Weights of a small transformer language model.
Architecture: LayerNorm before each block, biases.
Training: a variant of SOAP for these matrices, 113M tokens, 3440 steps.
Each number is 128 + 32 x the weight over the matrix's rms, rounded and kept within 0 to 255. Layers, rows and columns count from 0. Numbers have three digits each.

# layer 5 MLP down, 96x384, rms 0.249, rows 0-95, columns 64-127
130162162136128168134107076126097085143126114097128135066127096102151124143089125151099113139117105123100053148126143144130134094122144103147121087131103121059103137170113095074203106099162076
081139113136142180113109148151129041113082070097132177125104192168169096104152138121120135138069178139161150143132115117117125138065175133145098154167167129093091108118097118136149104116073128
156103129115115151095126111182154168172090157129165145077142143131092182100164119131097127132135152060140126178132138146127152106102066161133178122077187109134140105123169128148128146144116139
075078146147083097171110130163081126104097105077144153136137135078110149074090140129201130118157074164126167130145203136110168195098076194123105151167096099143067105141093139106131126149070153
122132188085097132133124103091135144158123171142075141099149132141103124137178137184102131150135153131124154125102107167086148113166164118160098098110122120216160117135131150115195159180117127
142121140093134105078107106104119183150158093121114115086129148098151123122108175142085148153159132109119115120095127160125171123149182171161130151117141117086170102093134174132111139132071054
101099110142076121114078142113080113135170116115108075166172119127093097088127098102106097095133163163120174141129132143135093175110091078124105117160135119164113160107136089105220120170181104
110063158137130076102114104105134168123134163132129105132168171132155149162141169188133177126108121173160077156094120115104096074152079178166160165097166157146097146110162174106107138134128126
109027121126161149135114162168102132125080124138084109102116132165142098125131105135163122142159109149069143144168091108106096148063159107158100170103131112039149098125120104133107081141140141
099132141133098085123153108160109115089130133105091125070130145106120113116141102085165096156114187107105070146115159075190156068134125100137117122089125082158143125122108088115161127197116138
129146064125140128101131060160094152133126150097111093139110118118106148087114096112165126118125094133139079065138162134185137159136179139096125178124112115152095113105092123144111118147152110
136128105150099108127152151146148082108086140088104113110193165119124112134157108158084149186130072106118191207176179155079091139189111116054144161110094136087115086183144104131146187082134118
079186091163169027134129171068104107106164146123097166122142116165175091133174097130193125095102154109149139131104136104086130081118059115125139099148121157177137153100080137163143118190149131
141108103142137124075150146133159083083096115115109060153169169149084123087089142114090122134118156129138206176157101155135146098131113172114158123099197107047160156149090198134147114166195144
153187138137130135135092129095140151114100131128138108102089135140116101099121120103109137066062087088074109110122197139134155107120106137192079099142119120150145136131160160078121104063111150
111134141132146137132107132203161108092163054138158213132062138148166114108097123110104112082130102116184113107080186125166167140114095129109117119073118091119129124147179094142127151127159159
176122152146143165065118122119051220144155133115076101102093097078104127085106151111171130159141147110139100131169164101114166130157179146150127126111092156167121152089133125116127147173145102
093135196146177198093106128135125179170144115127151156164214126135109142162111161115056203131124123101153148131178077146100169119125093169153126164088115170172101158094139113156066167175107178
099088131145159156129078138086091197132101144090134089166181106141143129139158137176114162079146126127131114128128156107052127098145124098163137136144146105086079155175069152143096122117142116
101154126139115143196167152145091171134121085142138097152186097098191146119094137137121175163152132094064051121102110106161101106151104122152132115104086173151101109114178155127093093164095194
144111183103143099157063094121082104109129106103075133067104112142092174157107125190161146139130160212159104069119133140148154104146090173146142142123137084098162154158131070123170118160124140
136156102173124177119128146148109166094102135130141121106107142105136130098130142113083105131205123057118160131136109154151150146144116128152138138090093115152122120136112133146105103100156103
135098117096128082076094096075131100127109086129139144150050160175183129066093145140154101132145106087131147140174181178149107113124135071102134105127118084132171105153083109093117132084109141
143122158100142090124116147147178126109094126108146198201070051129177152177108090138156132084099146149149088173147164127142131120139122129110133139065137081094098175152177104135157129203109177
115207064151119064058128109174116126160163103168091162109092148128080116070144186074090123193192047069102156116138122197113183155058216076119098110072110141146143089131204119142157151084138091
151158137178161117110067136088127166160103115114179091126141110139108137118065122132109147159163109179085124137100072148121119137107134090126129084108124119121085142096107091107116166105140131
083102080137124113172124096169090158118124182139173115161181091103100124119109132094151101065120077071130169098096095139125137117082126086096067117132091153170137098180108182115114097096117110
121161124199100184140110162150131137098172108110175111110121170147130138136128119083064132157163102113123115163121126155133142089088054091103108130194115145131136141166088199114147148157131184
124186065154141094132105136123159117139138157147071124101124161112094038143128191149115112142127130101122169072086073125158103175170095124028107136237109113035157095132128104096100111082149067
141129149111125082185116127117095115133103096116164137119132152125141134134090157112083169120096109169157082067144118144125134106134147168138110104124176077089101098130139095130166147214102172
067183084157137149141101125137128150125132114150118107143150111085122121067128114096094125133129111068172089065109101130142127098080141149078104057128134138132132104106132130153081094109149140
123144155148092109166115123159097180132084110147201117140174140117184134151174134140167141098092148100107109170105067061085141114079216172085122122102179164087129112169140140108111127127096123
122109098099150108097095156150171127140102133134113128138108140120137099153122155093146123126168141046107120095092114119156107105064094105131107140115117104204156126109118149081167108116175056
114110105116097090143110116156148155127121099165144154183108181085125102071113187177101127143164085080149101147084089135126115154174144128143120081165073120097131131075169122140118134161167136
162157069179095173119127115109131048112089130149111144111158174116104090119122170125114132205143135039132130132117136102181166158116105155106138108111182115156172094100177129132155081119141141
172165186136162138117081124097128165141093159125084159144149159148061157136100131117137115106107078154120161087145159072086078096144079124114120131103143105135080133103107138101165118137117108
141122106155142153134156103228172126127096087150112162078114148162136133093128156136203154156126145119116159148142135175116145101153127149134159161148128122117095088098100106150146133098146166
106169123114125181085139162123141095114168130155123075138119122118133175132102126102072112119115130096104105151090131085092071126128107159117131112121120126132136098149097158109123114153075121
088108097169117128131039107126139085115104140083121175083130125168117068145129140069180082198091094144140141122113140128085117098144114088098090121092144062163154185128153044118142099070129159
063100169120139161135121172113133065114098081094137170153102146165198145188112114177173120136154123147157105188101114128153116116120075150100147144138149122059081094123144160133097180137143202
119122161082101115099079160117119063089124087160154165140204151158078132159108122136115140169106156173105136119127116153165110216127122143108133158114114139098130078123152125143103155157145137
124155153214130151174140170157080030086132059146098105116118098170101111117100133121133118124117189120147123133127121113148131054144121108130108096190122156090112092110119078178081136153157152
143094150139143075111127090216148123104153125109081100087131167139130165109135154088127179170198140138098122099156123174129071128180156143092149124114090108128140109137152150120090156096154114
111148167138125134153127110179161142117127076137139140174124103129109110149159094148082148100128155128151093127128203142093091149121148163043144112098146095134125132087139099114150160140113141
073104178117140190125110118115084077131123092111113183150150128118134132146163144188115137119113146126133091138140119103109083084097066123168140103099138164085137088132147160105174140174130092
079123124124132081111104103136191158181189087087123110073069069132141143111139086116151120178132055135203143094119131124122144117116128184119107113115072075201137116165058167156151130112134153
160052149142113070096131066201140120121143139134156101193099159157140132115198158129131129112154120136077081115125166162200157134101148100176140110147091077111181083087133109147172108168135107
140072149119135114165088120104072082152099074087137119141131074177092136127178149177113099120095140135151139054133147142104141128139107178133087149062181117106107179096167103135136114142101088
194107112141120128179219168091125144173099153151149146157108114146141147147134097111128112130127123109128159180179130089076129152129123169160134145123137173141100106139112148146133079086114118
147104194133156127109102120144080118070158107116161099143087099152138115147152112157146131100152132126109124093175106157114138117150107138090160166101174134099159164085142121153134141166079118
096206079109143114151110132081068148136185216147199061102207131104087127101080128124191146135176144099121094120181116113121155096115102144095151137197158209154169152133100089126174134084086148
109135162128151096101100165063153143104171070113127112116165092082116138114115128138082170185123182173156090118165182160132126122157166117172111115159168158071123157074151116142141094145164175
104121156116140169169143114123154115090136146163140132099197140132117080176119109212133141135161066123114165146155129126125144123137085142151105166131091073066138117174139102084082163141129197
113119174137139120118126125100198078116106056153159152057069103120100113071106184135169123166089089129079141098127196184118172153097154030099125172104110118184180089066136063115093162097128130
097156055151108134116139131119168158156161216141129090126101143098145145158086107138128127108178141119108134161131112179144122129173123216086167187107108086121134141126171175145106168157071134
145116144109070114243125147116122115160139115171142147145184099104169048124097153144196127056104097087080143121090143043119101149094083123146103255104115153151163193117051107070140113093086118
115119128111119111135126129147087115106134136149169105086103124149080095113132150141165151131132128136164102106094149112112105152093118145137115174123158139121138129115116120098182133129125117
144067170117145130089122123094161144193083171150167151142210143120173079165126136082150163108127109116074116088101064154139128113101158141154094173118166139085160118110146079126161128120164132
142163117149146185159084090144196106144153120091144094116098120136122156181119095106138169200092122123070094164110141123136087086173152093089156108106108166150103132097145150130079165145152201
151118138092138102155116128108123158095110183114144208130167175188161104131135108165122124160154166146125141129124098111051173159161160136118142104131133163165095127138126180158146144115072140
068088072095121117094109158119060108203167093091140171092066125118177060149111118095142171084138159082128112156119111114165121091121097119136158147099102094151093149129090115133165098052147095
151168096126158160108155137136150096111186149125148119102177096177164129124158122161103128125154135155092087182141160105138191125139128138121105151082112075100085092113119096116135111131123168
109104108124122133098102117087156142158149140147106118136089102131116141152053178122142142130095131112129105179156136122093165125091139124172138168100150127138121095114128128133170122142118124
149097175125129154079122127147174067101118128121093139091102112117178166054115131166125123141169169237184133187162124097115102147088150085183121140126167140104092137198054148130160135143127156
119144131082111149127106121133124068123135070081159100162122147143137103137110121146138120168149108120136186152127173145108098099126133151124121155128082062060191080111171125120112091101047140
166100159160160155084114156157147146105086072149094182104182139154137131182186150158057136155089149168118120140105142110102172167102172136153116210163147141102109131090104099160123081113151123
093111100106096134168131094135098121177131116127185177167094133092156134144149160100070170158158118117148182164123124128121181123135126117094120144178107076165147112128175083100145171149119176
100134136179189130103135101068095152132119132095108084116076126136107141113086140067144187114163110039090175189136121169125138139137095127081117129128109118175096069114171081152104139161076123
131190160140110111123106082132096158094091128094085160159152094117098070072136064110137133147123116119093163096080090127119088114122092113087132123105131100119103093168136162125055117091081137
148124089087094174112164123107156117103135114098106068090057057098123150109154113103134116102153096199109120151105171136156134123174097091099092115065104061136126117140098105103159151143133094
098078190071154139105129124075156150144085150125152137142131141138107150146140149139130121106134133139132139120106160137109133156114123103082141041069136129110090138168187113124135127171159085
098138119111120100120091106092138058139082126097092146111188113137110083105131083122088097100116107108106127093095173125144109118118189121113145110074115079118168137158105131128121138136150115
175121142054125188207145152128086133135188151153155156187143050180162165172142085122093174145181146173168078131105127152195154098167149146210145075122117205161132160054130154073144153181143130
145151096133128137152118124107135095120198153085093093158155102159148118128131088132094149108122109110147085096119101062095139190099157111084131109163192127165176116183136130137103108148116078
182140107112164193130192146139128151161070148146168101129104098117117145235084122138117118121111115167111141128139146107047111170148166130096137067146120107127184125159140130088112137123149109
120175134128141174115151094133133081119134126085141114112117108121104083099092091161069142113125127119151064127081113162127172141115137154175152163082145159114154152076115114092143123168174150
133109160136099121136082141121101085091094122124050157129148129099136157140069103153158158141114186134166102118131139107077108117112135088100108170126110115102106111103123164085149129144121160
105146144137125110139118121060197181100107102155146145139122103118117129166107123161173115091156115170136143143084074147137128129093127155145116086139121110147164117113050124084111111108156147
091109115072103109167175196097154124232203122147157100168060012086111099150159114140108189038082173082114055072103133120154162129082160126118129103084105159126010192157125129117184143091180097
151076163132114094112124126114102145123104122108170068142134041177088107110166123168142164049140142156179201078129147118137176096188129236133137138132170115102176174142135149135155121054146119
129058162095148128114153137177097120099217096166136152115081103146098127142154154107129159163149182176148103123178173103160158177167125099111128090150164161175087128121154112141151124152165131
118166075114151103038138124192064130090131079127103151095119161132177198101085212130110179175147128125136159042058114108185153189149115129117122131180137116115157127152141189136138163167103129
155097132194176073174119181140170132141160103081113127135110146137121156148119180194203183131173100064140149044114131132091118076155114095138160142192175076095165159164112149101096145139153132
136086152150095125128130143134067181168130102173125118177164097108107152081103131114122142123151127123153244129153153076160150084145155093166145122142122116140062138153129116126098128109119082
126115136076145100123142140144110044135154105140161091175161104125100131072136128081138138146146151047171125125102120081111129152126131148102155159084118157168108127116116164143125183135133096
195142132118178096084074142123123171096105190141079158119176148166174118212157141136120157180079139125125079090148074151161130118139081134115161109114129097136124061086155153185132120138132109
126171124127110116069079179162133063141138139055115144029120127079119123104165118138089135150156149140086102106114204142160102096114173144146120087110153056102140145059110103101093118142168098
119182167127116153143105172122094114116102098140130163117139123119132153146088177106085135102103121152126153160168104153095123154181122112133158167086125153183140114181156127115136155108132211
151132151209109106151119144098141124122096109134115146132168176141118109146113062141153126163138137118103161128114164148057081176136123123179105088133124146162067137095103134109126099079110112
186156142196152156134107089127156135112154108104088122165100098159142145114067100109151132123141096158159133102144121128109133118136125106130104088113134071108131106119115062135134161198147142
145148124150137151104140193124086165139128111163158096152195113117096090115136167106127179119180179077136202145159105177110190102119097102129152158110120075143143133157130127134160172144165182
128191147136117111140121165170123120112183158162140136161158140167105087095118127145066179156154113113073064093145135096145098109122149101114140085166137114119115147133109107084183155089167188
110138100098187195125117155139099146111126153114158124158158127128138154205128124082175142105132122065128202089147097119067135152104117175148110153121129132113099138126153112078063124154121139
116139162186172166129056103182113161156087166130178109091160093176154103107169091149133100082104109168136129152100115091125124175163186120184146160136120128134086092098114139142107114100105156
145197133163082162161111133106161175166113071134083139119095134109093095095149152122178163202125126039127102136138115139120159255114136106108094087096128172199140142121149070130115184082148064
090106150088130160161144101110062097202149154112113120111156150151144093172141178114157169104115151118146097074184179145035139117129076099133117143138149208119148117149172140126158113160166051